{"n_layer": 16, "d_model": 128, "n_head": 2, "n_kv_head": 1, "head_dim": 64, "d_mlp": 192, "vocab_size": 778, "activation": "swiglu", "norm": "rmsnorm", "norm_place": "pre", "norm_eps": 1e-05, "positions": "rope", "rope_base": 10000.0, "rope_fraction": 1.0, "qk_norm": true, "attn_scale": 0.125, "bias": "none", "tie_embeddings": false, "parallel_block": false, "init": "orth", "init_std_qkv": 0.0594, "init_std_o": 0.0594, "init_std_up": 0.0594, "init_std_down": 0.0, "optimizer": "adamw", "lr": 0.00208, "lr_mult_o": 1.35, "lr_mult_up": 0.772, "beta1": 0.9, "beta2": 0.95, "lr_head": 0.00579, "grad_clip": 2.0, "warmup_steps": 583, "schedule": "wsd", "decay_fraction": 0.746, "decay_shape": "linear", "final_lr_fraction": 0.0, "batch_tokens": [8192, 16384, 32768, 65536], "seq_len": 1024, "doc_mask": true, "train_tokens": 114000000, "steps": 4390, "dataset": "wikipedia_en"}
Each number is 128 + 32 x the weight over its row's rms, rounded and kept within 0 to 255. Layers, rows and columns count from 0. Numbers have three digits each. The size before them is the row's rms in percent of the matrix's.

# layer 9 MLP gate, 192x128, rms 0.079, rows 186-191, columns 64-127
100:068112163124170139132129047134161092110159139091130181155083139209163088165155119140108165176137143108086172140118068101162088137129104140120085104161088115134107109177104097150111110131161088
101:170118111092117079103151138096118063178092193060170128166157089161134124164159140107116144237132176155071158120169091128127141167152139135118164136146127111145136107180135151137144105123074131
102:129065141166145130172179153136140110116103147135126172131076179066159120164157145143135150131137153139090122129137126094154132166161148121161153069152162125147166118186172070096147103164113162
098:152087144152126126134107161138135106074146141090089107103084103095194050121102130150077179134086148072074102226158173103099146082126129119106071093137101131112121070134155146114120113148108157
100:095143142124095135161085142160109126087107144136127113130210058145091153113105133100168133076097144144127113142085102164154135051092140183101096113101118125169142165106111133156203181162165078
097:163104083154203161155080115100130155099191115144136164120125087099152108104115128113116121181140155140104124145168108102157156137148131064151122075167083103179170118127164091129152099145092092
# layer 9 MLP up, 192x128, rms 0.0744, rows 186-191, columns 64-127
107:152123155100126122105096133102111110189123081149140119114137179135175110088122075159151116132131100095111160172125167138107143133086113136123099163123134062087123127163152149134089171110159142
101:150101150174123109154190159119107132166119112138139129199115119158160128118134136182139086130141182114144154090112078102127134121212117116141136111151159083095138164059175114165157142159140155
107:138150138163149131079088129162132131169120111143134145124145110140150144110160212119084098073132114192135158155175131174090146144086132125146102082090117079130114097150130108095120145154104140
104:094168127214076130093164121188091145105153168100146127120157137103150095073137119128141146135157148124098142148130124122129137107094152088195132103152117141150115102068091106114121088147154077
103:124163119163144085163099072065149070172066088181137133154115156165067119194162143118085106085162156145118207065106085119127148139162151129126126182184148093092118117194118101137127091119147156
092:125164110190156156072150199122129140156086167189123126151084150122159129125122132130160182159154168124143129085133188131146162139168162121094116159148160170146142133131157147128191112134146147
# layer 9 MLP down (transposed), 192x128, rms 0.0947, rows 186-191, columns 64-127
105:170119136161056123109085170128084131139113097161132079192199131091114131095109128087146133104100121078159104148128109151139183115130123116185123104136106154107091081107134098107118129150059162
101:140130133153107206128083129150180109152140130091176123193124138100106102122119081122110157139127120122144175116170134136129136105070135102085111141084158117099097163161128185155128098106114149
105:158133141155121097125134118090120105112179062143087180125119117147093071110159182090136118112089125172132065085082157099154120113129153079089118160093157104142114126150081140123131125219165111
101:145164138190151169095075110208102176112124119168107121148134105166172128166136099098123159143180173136135091179124139101141119084160087115142163154120152078151114095062069144097105139132182133
102:098115178150120177149145116160097117136123149098204093118127161061146083097167183156138161129131089109151089082144146109110160145089119103099138092130102218196149138133152112138041175115091124
096:114115125149163096099143197108091142142088158145120082058064151172063109148116210124068178137132157184155154150158134108126099108143071139152139113159174120096140168078133088166122126139149102